config = dict(
    n_layer=9,
    rope_base=10000.0,
    rope_fraction=0.5,
    attn_scale=0.237,
    tie_embeddings=True,
    lr_mult_o=1.17,
    batch_tokens=[16384, 32768, 49152],
)
Each number is 50 + 15 x the weight over its row's rms, rounded and kept within 0 to 99. Layers, rows and columns count from 0. The size before them is the row's rms in percent of the matrix's.

# layer 3 MLP up, 192x64, rms 0.236, rows 175-191, columns 0-63
091:66 55 52 41 65 24 54 50 83 42 60 50 53 67 64 45 73 40 40 45 65 28 35 46 52 43 45 76 67 78 29 63 63 59 73 46 53 54 58 29 31 55 44 58 23 59 48 56 33 52 53 15 19 46 41 43 36 59 23 30 55 51 33 51
101:64 40 31 27 57 67 52 46 32 41 32 73 32 46 79 73 43 72 55 70 51 47 50 47 44 47 55 36 48 66 39 66 48 51 37 60 48 66 65 27 53 41 59 63 35 77 37 44 42 57 65 38 40 67 34 45 48 88 79 43 54 36 89 52
094:64 53 61 87 50 29 63 47 64 48 41 58 47 60 25 40 20 66 52 59 69 20 23 66 31 32 55 51 55 51 58 41 44 51 69 36 30 51 50 37 26 44 32 52 39 41 20 48 59 47 59 68 57 61 68 52 33 63 41 27 31 71 71 47
106:54 68 33 63 50 46 28 16 41 71 94 57 54 68 52 44 47 62 53 36 47 63 07 51 45 51 36 57 57 51 68 60 55 43 47 34 41 42 48 47 60 65 26 50 33 65 46 79 51 39 74 43 46 69 55 56 33 60 57 67 61 19 55 60
083:67 59 56 59 35 33 32 57 48 68 80 39 68 50 32 74 52 73 56 68 56 67 49 84 47 43 29 61 33 43 38 63 48 75 42 51 77 52 89 70 50 43 49 50 56 65 35 62 38 54 40 43 57 29 53 35 62 55 47 67 46 34 48 84
104:58 66 51 43 82 50 49 24 51 32 53 68 34 36 75 63 50 64 46 35 48 53 62 39 51 74 43 59 77 32 54 85 52 35 80 53 19 25 54 51 57 56 64 67 46 71 69 32 62 39 43 59 39 60 51 70 76 56 56 41 37 37 52 51
109:28 31 26 44 70 37 68 53 53 48 82 45 58 53 63 28 47 65 67 76 61 55 51 38 43 30 78 51 27 36 46 39 60 43 21 64 56 45 69 37 88 45 39 65 22 64 36 44 44 76 66 60 47 36 59 54 58 48 40 48 62 45 61 50
101:56 97 55 50 43 17 44 49 30 54 69 59 45 55 44 43 40 62 37 42 58 57 57 39 59 41 53 35 69 47 56 79 30 49 67 39 71 67 39 56 33 35 45 52 37 60 27 25 26 53 76 49 46 23 72 34 35 53 45 43 33 31 60 62
110:69 44 53 44 32 61 58 65 70 31 45 59 49 36 56 36 57 64 65 38 42 32 36 48 60 61 51 52 48 53 27 35 58 56 46 46 69 30 40 59 48 68 75 52 50 28 56 41 41 00 17 44 39 44 32 47 39 53 54 34 55 78 14 43
099:49 35 57 45 60 28 59 42 36 53 59 58 29 46 62 57 27 36 64 98 38 32 41 62 72 63 70 55 47 42 46 32 70 51 38 61 30 24 33 40 61 62 60 51 70 75 35 59 70 60 52 16 54 34 50 38 46 48 51 71 57 54 27 51
089:54 50 53 47 48 47 75 32 28 56 45 63 39 11 55 45 48 65 46 60 30 40 21 46 59 29 63 27 49 50 36 66 56 47 45 42 51 96 43 61 41 57 33 45 63 29 55 91 44 34 38 42 57 40 37 52 44 66 30 45 81 56 53 48
125:53 34 60 73 38 23 38 39 32 31 55 33 71 45 35 46 58 90 51 49 40 35 77 54 64 58 56 63 65 60 45 46 59 64 48 73 35 33 46 40 71 28 55 36 63 52 37 45 60 74 57 61 65 57 19 59 40 46 81 52 58 75 61 42
114:36 34 53 35 41 42 72 58 38 52 40 60 79 39 60 59 45 22 56 40 02 37 78 29 32 62 38 47 61 67 47 52 82 56 57 53 60 42 60 28 71 54 66 63 49 59 62 44 76 64 41 60 71 55 55 56 32 34 44 54 74 49 63 42
084:72 65 52 55 71 34 57 52 57 74 61 62 53 86 26 34 55 54 70 36 51 50 46 69 55 38 50 47 48 62 57 40 34 64 73 18 73 69 54 59 54 49 40 28 60 46 11 72 39 40 49 55 44 40 33 76 60 60 45 43 70 49 61 32
100:39 37 36 41 65 69 57 46 86 66 63 50 71 40 48 70 41 47 73 56 65 93 29 39 48 48 69 47 65 14 48 50 39 58 62 80 74 43 29 48 45 50 41 22 41 41 72 50 57 76 47 55 48 37 54 54 62 42 61 42 47 61 59 49
089:46 53 58 39 62 47 44 52 34 51 42 74 46 34 61 48 34 27 54 24 20 57 44 28 46 44 43 51 69 59 47 23 82 43 41 40 43 74 45 60 58 62 38 69 64 26 69 41 69 21 51 29 48 49 36 42 56 42 41 51 39 03 55 64
103:33 64 45 49 39 41 76 41 68 68 52 61 66 40 60 73 22 58 49 56 29 42 66 46 58 37 75 25 61 43 68 44 58 71 67 66 38 58 48 41 60 59 37 36 72 24 45 33 48 56 53 90 38 84 55 70 36 69 37 46 55 49 54 48
# layer 3 MLP down (transposed), 192x64, rms 0.201, rows 175-191, columns 0-63
097:27 56 52 39 20 44 32 57 38 43 64 73 51 47 49 54 33 46 35 23 73 62 43 48 28 48 64 45 58 71 65 59 71 64 47 36 11 67 71 51 53 96 52 64 44 54 41 36 65 42 39 54 41 41 49 51 54 44 36 33 32 57 74 55
104:57 43 68 38 37 55 44 36 50 50 39 37 62 52 73 42 58 30 63 41 71 60 07 81 38 35 31 65 71 33 43 36 65 48 50 51 33 76 55 46 39 44 62 54 35 54 40 57 59 55 32 20 47 22 37 39 49 47 50 36 33 54 68 16
102:66 41 43 61 56 40 47 35 72 28 18 64 46 61 43 52 65 37 69 54 49 59 54 49 32 31 35 55 35 55 85 48 63 33 53 53 76 46 34 32 44 84 32 55 69 51 38 73 53 51 56 80 69 75 50 64 29 32 56 46 35 64 47 42
088:49 69 58 49 84 63 47 40 49 29 39 50 50 70 75 54 33 53 34 31 48 70 45 53 44 68 53 52 40 18 63 44 65 63 82 66 80 56 27 33 43 67 62 50 36 61 45 70 51 48 35 57 71 60 31 45 21 65 43 55 64 73 66 46
086:29 75 40 41 42 41 60 27 62 85 61 72 39 64 33 17 64 22 48 33 35 48 50 41 61 41 52 48 47 25 59 73 59 22 47 51 54 42 35 22 74 45 60 60 42 27 32 44 69 58 57 49 47 66 57 55 60 38 61 39 54 45 27 58
117:45 48 77 50 87 66 43 40 55 35 60 77 31 63 52 39 59 44 57 36 55 52 48 63 61 61 44 38 28 78 57 36 50 64 54 59 37 63 44 21 39 43 64 40 69 44 52 92 52 67 37 62 71 70 50 17 61 62 59 59 40 40 46 32
114:54 52 57 51 40 40 56 38 26 34 83 34 55 50 65 38 36 60 40 52 58 47 56 71 86 50 90 31 58 55 41 66 62 72 61 45 52 40 81 59 57 47 22 60 38 43 41 33 21 66 82 43 48 54 62 50 50 29 58 47 68 46 60 46
105:36 54 62 36 57 12 58 49 37 82 62 49 59 20 35 45 63 51 86 64 64 66 45 51 49 52 59 68 70 23 67 40 47 61 49 23 64 63 37 49 45 62 76 51 21 43 69 47 27 45 59 53 61 39 33 76 51 46 38 58 57 51 49 47
105:41 56 26 37 47 66 71 56 47 36 36 27 64 52 79 32 39 48 48 80 53 43 49 41 47 36 33 89 39 60 44 39 25 53 33 43 74 62 51 61 37 28 34 56 36 58 39 76 53 53 29 65 49 86 42 68 53 60 64 44 64 62 48 54
106:65 38 43 41 61 52 65 56 49 30 56 25 65 23 41 57 19 66 62 46 66 28 50 69 51 41 46 86 33 41 43 38 48 58 25 45 39 48 52 52 30 37 81 43 76 28 55 50 41 28 73 25 73 39 43 47 59 49 33 55 48 31 43 60
087:33 38 54 63 67 46 56 44 08 55 44 35 47 30 58 53 42 47 51 54 56 37 52 43 71 39 40 58 53 54 55 62 41 49 34 41 71 47 56 57 52 84 14 50 41 33 50 23 80 60 38 65 81 55 26 77 66 59 66 55 69 65 66 57
119:68 58 66 48 37 48 40 37 53 74 58 32 33 70 46 39 71 71 35 60 47 60 64 39 52 57 56 51 59 56 53 55 32 58 58 69 65 37 65 62 51 45 48 52 59 57 33 42 52 60 56 77 73 73 63 32 40 53 62 24 76 97 42 15
109:62 56 71 50 41 21 44 57 53 37 32 52 61 41 64 42 86 54 75 37 47 37 70 59 29 57 46 53 81 82 79 43 51 44 35 60 73 60 69 23 59 53 57 45 43 52 55 60 18 55 54 39 55 57 40 52 65 31 57 31 64 44 37 72
090:67 43 40 57 76 26 13 31 35 41 31 53 45 60 54 36 33 62 29 28 53 81 41 58 53 52 62 27 36 48 71 46 62 48 70 42 39 37 52 53 51 54 58 33 69 46 45 51 58 44 45 26 47 68 28 56 35 71 35 63 37 76 81 57
100:45 48 45 23 41 87 71 30 57 74 68 52 76 44 42 78 28 47 35 63 43 46 48 58 73 38 66 61 36 55 28 72 44 42 40 72 68 29 47 55 44 72 58 45 39 29 70 29 39 32 63 40 60 37 56 33 55 70 47 55 60 36 51 56
079:44 19 39 55 15 55 44 25 50 36 50 28 23 23 50 84 41 38 59 62 44 23 64 44 14 44 68 27 38 46 35 56 41 40 68 58 44 46 57 39 45 54 40 31 40 59 38 38 45 41 31 56 35 60 71 48 39 60 56 51 43 55 26 54
103:70 42 33 34 56 26 67 65 49 53 45 75 57 28 53 46 49 30 54 73 77 44 47 51 26 74 63 59 50 24 53 79 55 47 70 25 67 43 63 52 74 43 48 55 45 31 24 56 74 61 34 56 38 61 46 63 32 60 30 37 38 50 26 44
# layer 3 MLP gate, 192x64, rms 0.226, rows 176-191, columns 0-63
101:77 36 83 65 65 45 40 70 47 41 16 47 40 36 34 76 31 54 62 71 31 22 50 51 56 52 62 63 51 50 35 67 60 67 51 80 50 65 35 45 42 57 50 57 70 50 44 54 47 68 55 55 59 55 37 84 40 64 53 47 71 44 76 32
094:51 37 36 43 78 86 40 34 43 43 34 33 53 61 78 31 60 56 36 32 55 68 41 46 48 64 40 76 47 19 59 65 38 55 48 68 43 27 34 79 39 54 44 50 70 47 54 45 43 50 35 47 46 61 72 65 72 28 51 57 74 25 58 55
089:53 43 43 53 39 37 55 23 63 33 47 44 43 44 44 45 45 83 22 30 48 55 44 32 39 61 50 58 66 66 24 63 63 42 66 72 41 69 30 71 26 41 79 36 54 63 27 53 51 49 61 58 83 57 86 48 53 65 46 42 67 55 35 37
083:59 69 62 23 53 37 60 48 56 46 59 48 56 67 53 61 43 49 47 64 62 48 57 55 43 44 31 63 40 47 89 50 45 15 37 36 34 31 64 47 78 61 56 27 47 52 37 52 77 58 74 43 41 25 61 16 47 52 35 58 48 64 17 72
107:70 39 49 70 76 26 62 42 39 71 38 49 50 61 56 29 60 44 55 93 72 56 37 59 47 65 46 65 48 47 32 45 70 65 54 69 48 52 47 33 49 45 57 74 45 59 60 52 45 54 87 48 19 49 16 37 66 67 42 44 30 53 36 50
095:49 25 30 67 51 25 64 38 57 51 35 63 52 37 52 44 33 26 60 23 67 64 27 81 42 48 45 78 27 39 52 66 69 45 44 41 80 47 53 28 35 58 43 45 66 40 42 52 57 39 22 42 37 52 56 37 10 55 48 43 60 49 59 54
108:42 56 64 21 55 31 54 17 29 59 46 45 58 72 63 62 42 54 55 30 67 75 46 46 22 59 34 60 51 24 45 66 55 49 36 18 44 51 51 50 46 49 22 46 32 67 74 53 72 19 61 36 62 38 61 34 56 62 50 45 29 51 67 56
107:48 48 46 57 52 78 38 36 44 51 46 53 42 45 23 30 43 66 37 32 50 47 08 64 54 51 62 72 55 41 47 47 38 58 42 59 72 19 77 44 37 55 52 57 61 50 19 41 70 66 78 45 26 39 24 26 46 48 62 45 53 66 36 32
095:35 30 60 50 48 49 83 61 43 58 23 21 33 56 72 76 47 32 56 47 63 45 32 23 58 69 36 48 46 64 62 70 73 68 25 19 68 53 71 23 40 39 40 72 63 50 35 47 58 40 59 38 54 55 61 45 42 42 64 50 53 44 51 60
093:40 24 68 63 50 59 47 86 45 56 42 39 48 35 51 52 56 71 34 53 19 25 35 42 79 77 45 52 21 46 60 50 76 62 68 55 57 45 14 42 52 46 65 56 60 30 47 45 39 43 36 63 74 53 54 47 54 34 62 41 26 32 42 42
094:20 51 09 48 53 56 43 24 62 57 54 40 13 66 51 57 29 58 70 42 61 70 38 44 59 55 60 60 33 56 40 60 43 64 34 66 63 36 71 28 48 61 53 47 68 49 55 62 76 47 63 36 52 70 53 25 40 38 36 33 54 74 31 39
102:50 28 30 53 67 51 81 35 25 26 25 52 35 28 51 49 45 63 49 55 51 57 40 44 63 40 80 44 51 55 30 49 63 21 35 56 47 53 28 87 46 51 66 51 71 56 45 26 49 53 28 52 42 34 55 62 76 72 64 32 51 35 48 59
097:60 51 39 44 40 50 33 25 36 42 68 38 37 28 52 59 28 50 21 64 40 54 51 52 95 46 58 46 53 70 33 51 51 45 59 70 67 72 50 71 67 51 60 40 38 24 54 29 42 68 29 75 53 41 53 39 63 72 42 51 36 20 49 63
103:54 58 45 39 57 57 64 43 35 52 45 71 51 56 48 75 07 54 69 60 54 76 60 41 52 63 32 21 58 22 50 75 53 57 33 35 62 53 72 55 50 45 22 39 48 58 48 51 58 53 64 40 83 31 39 34 66 56 57 50 39 67 85 57
092:62 68 53 44 60 65 38 65 45 60 53 61 72 51 40 37 33 52 58 05 29 40 59 44 60 45 10 52 54 75 52 38 63 13 42 50 49 61 54 59 47 39 22 66 41 75 44 40 32 40 62 52 62 58 75 49 50 77 45 47 58 28 44 57
098:24 28 64 41 51 77 53 41 72 51 26 32 56 50 55 78 50 64 58 75 34 55 44 62 59 33 29 49 38 38 55 50 63 73 25 31 38 39 36 44 33 57 55 52 54 24 52 55 80 38 34 67 44 80 21 36 55 70 52 60 42 56 55 46